config.toml
n_kv_head = 4
positions = "rope"
parallel_block = false
Each number is 200 + 20 x the weight over its row's rms, rounded and kept within 0 to 999. Layers, rows and columns count from 0. The size before them is the row's rms in percent of the matrix's.

# layer 6 attention output, 224x256, rms 0.0857, rows 0-50, columns 192-255
096,229,200,224,148,177,182,201,206,223,186,190,177,179,161,204,224,181,163,177,217,191,206,200,208,173,196,186,214,195,206,188,196,166,225,188,190,183,217,186,202,220,184,175,207,214,228,202,186,200,197,182,183,203,239,191,205,205,174,199,209,175,218,187,182
090,194,186,227,203,195,200,186,165,197,214,222,199,218,219,222,191,199,217,187,165,239,205,211,205,205,183,182,215,165,185,187,217,207,195,189,202,202,206,179,153,221,182,225,226,206,216,221,198,232,212,194,192,222,171,174,167,175,205,158,179,215,188,182,199
094,221,228,234,192,201,195,176,217,172,174,218,168,202,204,207,191,211,193,220,202,192,211,204,205,205,185,160,188,208,208,210,188,168,213,220,194,179,183,147,246,208,208,197,182,210,165,197,213,180,157,179,229,208,221,193,214,191,214,167,181,218,180,222,205
099,182,184,202,181,214,229,214,187,159,200,199,174,185,224,215,241,218,216,170,189,206,158,221,212,187,215,239,185,184,207,200,188,198,206,198,186,215,193,172,217,175,209,189,199,215,190,235,213,200,178,206,221,176,163,194,206,203,180,190,182,198,185,246,209
102,218,217,176,173,191,197,214,174,189,173,195,207,212,198,223,171,224,179,216,216,217,178,221,212,202,193,212,209,208,223,162,239,185,216,182,208,231,199,199,182,197,209,174,215,233,207,192,235,206,192,200,198,235,223,189,213,184,202,202,193,204,193,211,194
114,170,203,226,202,202,178,171,182,239,214,201,199,209,192,193,206,194,215,227,178,194,190,193,206,198,214,197,183,183,174,188,203,200,210,188,238,194,176,205,249,236,232,198,211,195,183,221,204,206,191,199,199,207,218,189,193,195,197,191,204,224,179,207,215
102,218,222,213,215,215,171,201,228,195,225,185,186,175,210,185,188,214,204,207,229,191,209,214,205,200,202,151,189,236,227,160,215,214,224,218,221,181,187,226,192,196,190,203,236,200,188,210,195,194,186,193,197,227,210,162,204,205,165,190,199,190,210,205,211
101,199,176,187,203,169,193,183,203,235,204,201,202,181,223,197,211,198,218,204,190,201,220,150,190,196,228,229,205,197,186,224,221,211,213,192,219,229,167,221,178,217,216,137,200,190,206,181,213,198,199,198,191,178,199,198,152,196,205,195,231,216,184,197,176
103,212,193,183,179,217,187,173,219,211,184,218,214,228,163,244,204,225,203,191,200,163,232,242,190,192,207,182,209,213,176,196,201,183,183,201,251,197,201,203,170,203,197,202,219,209,193,214,192,189,224,182,224,210,200,183,173,225,165,206,185,190,183,217,194
109,207,206,225,200,194,219,198,218,214,180,182,216,231,212,221,204,193,173,215,218,180,212,179,193,208,197,194,230,187,191,209,204,193,229,182,205,202,201,204,189,200,176,188,180,212,213,208,219,190,208,167,214,188,210,194,217,212,194,215,218,169,203,176,199
095,197,193,219,200,190,197,213,233,214,185,222,205,208,177,183,189,206,245,219,194,212,208,202,207,203,170,208,211,238,197,226,225,207,188,213,178,215,211,213,231,180,213,207,212,177,186,176,195,186,204,194,183,213,204,206,217,224,216,172,168,207,207,202,222
098,207,223,205,150,214,233,202,206,178,181,192,147,210,220,213,190,205,181,172,184,156,200,192,191,228,181,186,181,201,221,199,210,224,226,206,196,206,206,174,208,174,217,200,179,208,181,227,179,205,188,223,210,208,234,186,184,192,175,190,211,201,179,196,212
105,208,171,204,213,177,184,200,215,191,215,177,203,228,222,226,202,223,178,243,192,177,186,204,204,211,182,213,178,150,212,192,145,166,204,150,221,251,209,210,229,174,212,211,217,199,184,208,198,213,173,217,200,197,198,168,160,173,205,193,208,191,183,225,176
106,201,156,166,188,195,182,194,211,195,197,205,237,178,187,197,197,239,200,160,182,195,220,218,196,190,219,192,207,169,194,189,169,187,224,219,176,198,189,190,198,161,161,222,234,201,201,222,174,197,214,164,207,219,187,206,184,200,190,187,186,212,185,203,199
111,214,241,206,169,192,208,200,189,176,201,225,195,230,189,200,185,197,207,199,216,193,194,189,216,201,171,185,223,212,208,202,235,198,180,228,202,197,153,182,191,193,205,213,189,212,166,186,210,148,201,186,223,192,213,189,214,196,205,157,217,184,248,222,206
103,215,176,180,202,183,221,196,245,188,214,176,186,202,241,196,184,173,191,175,181,213,220,193,227,211,226,225,182,223,201,205,194,197,189,193,193,187,179,188,191,174,208,196,188,179,241,198,176,226,185,203,206,216,147,198,194,222,202,214,198,225,212,186,195
102,172,205,212,205,174,190,199,196,194,185,204,198,228,258,201,220,176,216,161,181,161,197,213,228,191,200,220,194,215,172,236,205,194,199,197,194,190,204,216,218,194,164,209,220,181,248,219,182,221,217,209,215,202,149,192,178,179,184,182,193,208,194,199,175
106,190,169,192,192,209,188,202,233,206,170,216,185,160,141,191,193,255,195,220,172,193,201,214,185,191,198,183,223,201,214,180,237,183,182,190,225,256,248,190,219,217,254,186,207,197,218,179,208,220,219,200,203,214,236,230,217,185,197,207,216,205,200,219,199
093,211,212,226,212,207,249,224,217,201,155,204,173,215,180,197,196,202,203,233,171,213,205,196,175,197,176,201,211,209,178,188,170,185,200,217,173,215,202,199,177,205,213,181,157,190,220,172,189,188,223,194,209,182,189,219,209,195,214,217,228,190,209,197,188
101,185,186,171,218,199,210,169,219,195,229,168,198,193,198,207,224,201,197,203,190,199,238,224,207,179,191,173,197,191,194,215,198,182,194,174,214,173,213,185,186,221,155,216,192,158,175,240,178,184,215,166,186,203,188,200,174,173,236,182,185,212,222,184,174
106,186,192,198,224,195,196,190,188,180,217,211,233,172,192,216,185,208,202,221,196,208,181,194,228,188,192,188,209,186,201,177,201,189,200,209,187,186,181,143,172,193,202,227,201,179,173,191,195,206,246,228,189,206,172,214,205,190,209,222,211,215,196,237,172
100,201,205,196,195,173,178,186,226,183,185,181,185,201,213,197,202,212,181,177,172,194,240,228,202,199,205,180,222,168,156,193,235,192,176,189,199,217,157,213,209,182,167,180,214,203,193,215,208,202,197,179,199,196,212,192,178,220,198,172,207,207,174,179,176
103,193,227,193,208,202,192,188,223,201,215,180,197,189,184,165,196,193,233,196,222,205,222,241,175,191,178,183,207,174,180,198,248,219,236,203,193,180,226,185,175,224,209,198,216,159,245,184,217,206,231,196,197,195,197,226,209,224,207,195,213,193,205,219,208
097,206,186,188,225,184,208,177,214,184,187,188,208,195,186,194,185,207,207,169,229,217,190,191,210,189,198,200,228,179,196,186,191,218,219,211,172,181,192,193,206,205,180,242,188,211,191,224,167,205,190,217,177,170,168,192,190,187,209,208,187,209,198,189,171
103,203,179,200,205,226,184,182,159,193,180,195,211,208,198,179,200,198,198,207,180,206,171,218,203,213,190,198,204,190,211,211,191,194,222,199,184,198,205,235,228,183,216,182,165,153,206,225,189,200,215,196,160,161,148,202,227,206,220,222,185,184,177,225,197
094,162,187,233,207,206,201,223,199,203,199,244,211,198,227,177,210,193,201,182,219,201,202,201,180,212,181,207,210,197,223,221,192,203,216,182,221,175,207,180,206,171,185,196,181,211,225,211,212,230,165,185,213,191,209,230,166,207,213,205,209,180,212,188,196
103,197,225,182,186,194,199,245,157,209,192,212,191,213,206,212,181,186,215,168,197,195,171,186,190,176,199,213,169,200,210,209,207,244,221,200,199,213,206,203,181,184,209,174,159,215,187,207,209,187,200,202,188,184,235,206,216,196,183,165,182,200,194,171,219
100,193,216,195,193,187,228,202,182,209,196,167,204,209,207,222,210,193,180,223,211,212,205,190,187,233,200,222,185,201,213,163,191,231,208,206,211,206,199,187,205,183,188,198,198,215,196,192,199,221,212,197,226,185,184,190,214,184,224,203,194,233,232,165,189
112,192,178,199,188,166,193,222,195,193,215,208,196,209,221,194,173,235,219,165,202,214,247,211,160,213,186,185,226,220,196,210,212,201,177,183,204,185,206,199,178,219,220,177,177,195,202,214,181,183,221,169,204,202,231,232,227,197,178,191,218,170,197,205,199
095,229,186,182,177,219,195,213,227,213,204,211,216,172,228,167,212,211,209,183,191,211,212,220,229,190,223,191,234,232,187,206,225,191,187,185,185,173,206,203,198,223,180,219,200,232,228,193,177,216,231,183,203,184,178,186,216,200,211,214,182,203,178,158,204
092,190,174,234,183,189,194,216,188,227,227,210,181,227,178,189,184,188,235,166,205,221,208,212,181,227,191,205,148,227,191,245,205,220,170,202,186,183,227,216,191,165,196,219,163,203,203,186,212,184,233,221,205,214,221,194,215,223,154,192,197,204,221,210,212
102,196,165,167,198,195,217,217,163,222,205,203,202,197,206,190,219,200,188,186,184,223,198,171,200,212,204,199,220,174,174,209,223,185,170,203,209,219,181,197,207,215,245,194,184,197,216,229,234,183,161,222,173,193,183,234,185,189,207,199,192,222,171,178,220
095,211,208,185,223,178,222,150,202,225,237,217,218,192,188,179,202,228,171,206,199,180,204,205,171,212,212,226,192,201,184,205,191,210,205,183,202,191,209,203,215,204,190,206,237,238,215,198,209,201,183,192,169,212,200,203,183,238,192,162,192,226,197,202,224
101,205,217,230,193,211,213,208,191,170,170,217,195,211,219,171,205,180,234,193,213,225,207,197,235,172,176,211,198,201,188,174,181,194,197,183,218,178,201,146,200,210,176,208,199,197,230,184,164,207,227,180,188,213,187,196,196,152,184,188,193,215,205,205,186
101,196,211,179,192,180,210,188,195,209,173,222,174,217,196,201,188,211,186,215,229,199,169,187,199,180,195,194,160,190,191,180,185,174,211,215,192,236,217,225,204,190,186,190,171,178,243,210,225,236,221,202,208,215,185,178,193,203,170,174,169,214,213,221,194
111,217,203,195,170,203,195,200,193,235,223,188,187,203,199,173,198,185,202,217,168,203,220,224,188,191,231,208,200,213,182,168,190,196,184,201,193,207,191,218,202,223,212,216,231,187,199,207,234,214,223,213,216,192,179,168,209,170,205,186,213,235,234,179,210
103,240,207,176,207,206,196,194,216,184,202,226,170,189,204,209,227,188,198,217,154,214,201,178,213,196,190,196,215,189,184,200,229,213,214,186,227,171,206,187,195,172,225,197,190,191,179,227,217,201,211,218,185,202,186,186,196,188,214,185,233,216,204,203,220
099,221,209,207,204,230,206,206,200,205,194,165,184,200,227,210,218,200,224,180,199,161,200,191,190,201,204,167,173,209,211,196,172,251,201,205,195,203,198,200,193,183,196,196,183,197,196,194,231,199,236,206,242,201,196,150,210,229,198,213,206,235,189,208,189
088,197,203,186,181,230,225,189,176,207,207,191,183,191,203,209,218,213,202,228,223,184,188,219,211,199,182,240,202,177,198,238,224,244,184,220,205,197,210,196,217,203,173,196,200,215,172,181,200,197,192,213,205,219,189,172,220,203,194,203,186,211,226,212,197
102,198,265,151,197,200,174,191,214,172,168,200,196,183,229,198,203,201,149,192,186,193,183,209,170,179,216,228,203,185,207,217,177,205,199,205,211,193,196,220,200,209,201,163,191,212,186,188,170,198,158,217,212,181,211,211,170,181,192,212,233,178,167,158,188
096,196,188,202,194,202,210,220,204,198,196,195,217,202,198,187,201,219,237,180,173,203,172,176,191,215,210,177,182,179,200,221,223,200,200,204,194,222,176,211,215,202,199,235,170,176,200,174,222,216,192,239,200,253,224,222,224,197,205,196,179,234,211,227,223
102,224,199,205,224,205,196,219,212,240,199,199,219,183,201,159,158,178,196,213,237,203,247,177,217,205,237,212,213,193,183,221,193,216,197,181,187,198,206,211,193,213,228,209,214,207,197,209,240,225,178,206,260,203,198,196,211,187,181,190,209,203,188,191,195
101,203,198,184,224,194,249,186,196,166,183,174,212,201,213,213,166,212,206,200,191,196,183,251,158,201,194,193,216,187,198,175,215,204,229,194,156,206,213,200,232,189,178,246,200,228,191,182,204,182,222,199,186,220,219,186,202,195,199,180,200,169,198,199,166
098,200,186,206,204,247,197,234,219,218,186,180,207,198,190,211,195,204,193,233,242,230,205,220,181,180,186,174,201,206,215,197,202,215,192,214,182,207,219,242,203,154,203,203,182,218,191,211,160,186,227,208,186,203,215,200,189,195,204,190,202,225,233,213,209
100,179,183,203,212,182,224,191,156,194,205,208,205,215,178,178,215,212,211,179,213,209,225,233,204,198,193,173,227,194,188,213,194,186,179,161,199,165,249,184,186,220,179,211,205,169,200,204,228,185,190,152,170,208,199,191,200,232,191,216,198,178,193,175,204
102,188,187,205,188,226,189,147,215,184,188,168,181,170,196,178,231,192,170,242,165,190,182,197,179,210,202,209,193,193,213,246,196,183,205,237,197,192,177,179,208,209,176,221,210,161,196,205,188,185,192,214,211,191,176,212,175,199,190,221,201,197,204,196,192
106,179,192,199,225,161,191,226,214,202,198,193,186,228,174,175,173,208,236,186,187,208,218,204,172,188,223,191,193,225,184,200,204,184,183,221,231,187,222,184,186,223,236,181,187,182,191,219,209,196,187,215,214,184,227,212,203,233,196,191,238,199,197,215,194
103,199,201,172,202,199,195,211,229,204,210,170,220,222,205,191,188,195,202,187,217,191,204,187,204,172,222,182,198,256,197,228,204,206,237,198,189,185,215,222,198,179,194,192,231,217,184,213,196,190,230,218,158,200,160,182,200,187,199,225,187,192,201,170,182
096,230,199,188,162,200,214,173,195,215,195,216,187,166,181,238,212,232,205,193,191,192,196,219,190,227,172,242,184,178,204,211,217,185,186,203,214,201,199,175,208,147,209,197,188,175,226,197,214,188,155,210,211,181,218,192,167,198,151,219,204,223,182,219,202
092,211,213,182,225,188,197,213,180,215,221,205,185,214,203,176,189,249,218,195,213,203,199,203,189,192,198,221,196,185,173,201,207,200,175,187,206,199,189,174,177,220,216,208,241,166,216,229,224,187,212,224,202,235,211,226,213,203,202,219,207,206,225,202,191
100,189,208,213,180,173,217,231,181,187,199,205,208,180,222,251,184,250,174,168,230,177,173,206,199,224,199,191,201,182,218,183,195,237,193,177,178,208,190,174,221,203,206,208,182,171,156,210,181,196,192,200,178,197,227,210,202,201,185,202,206,209,198,222,170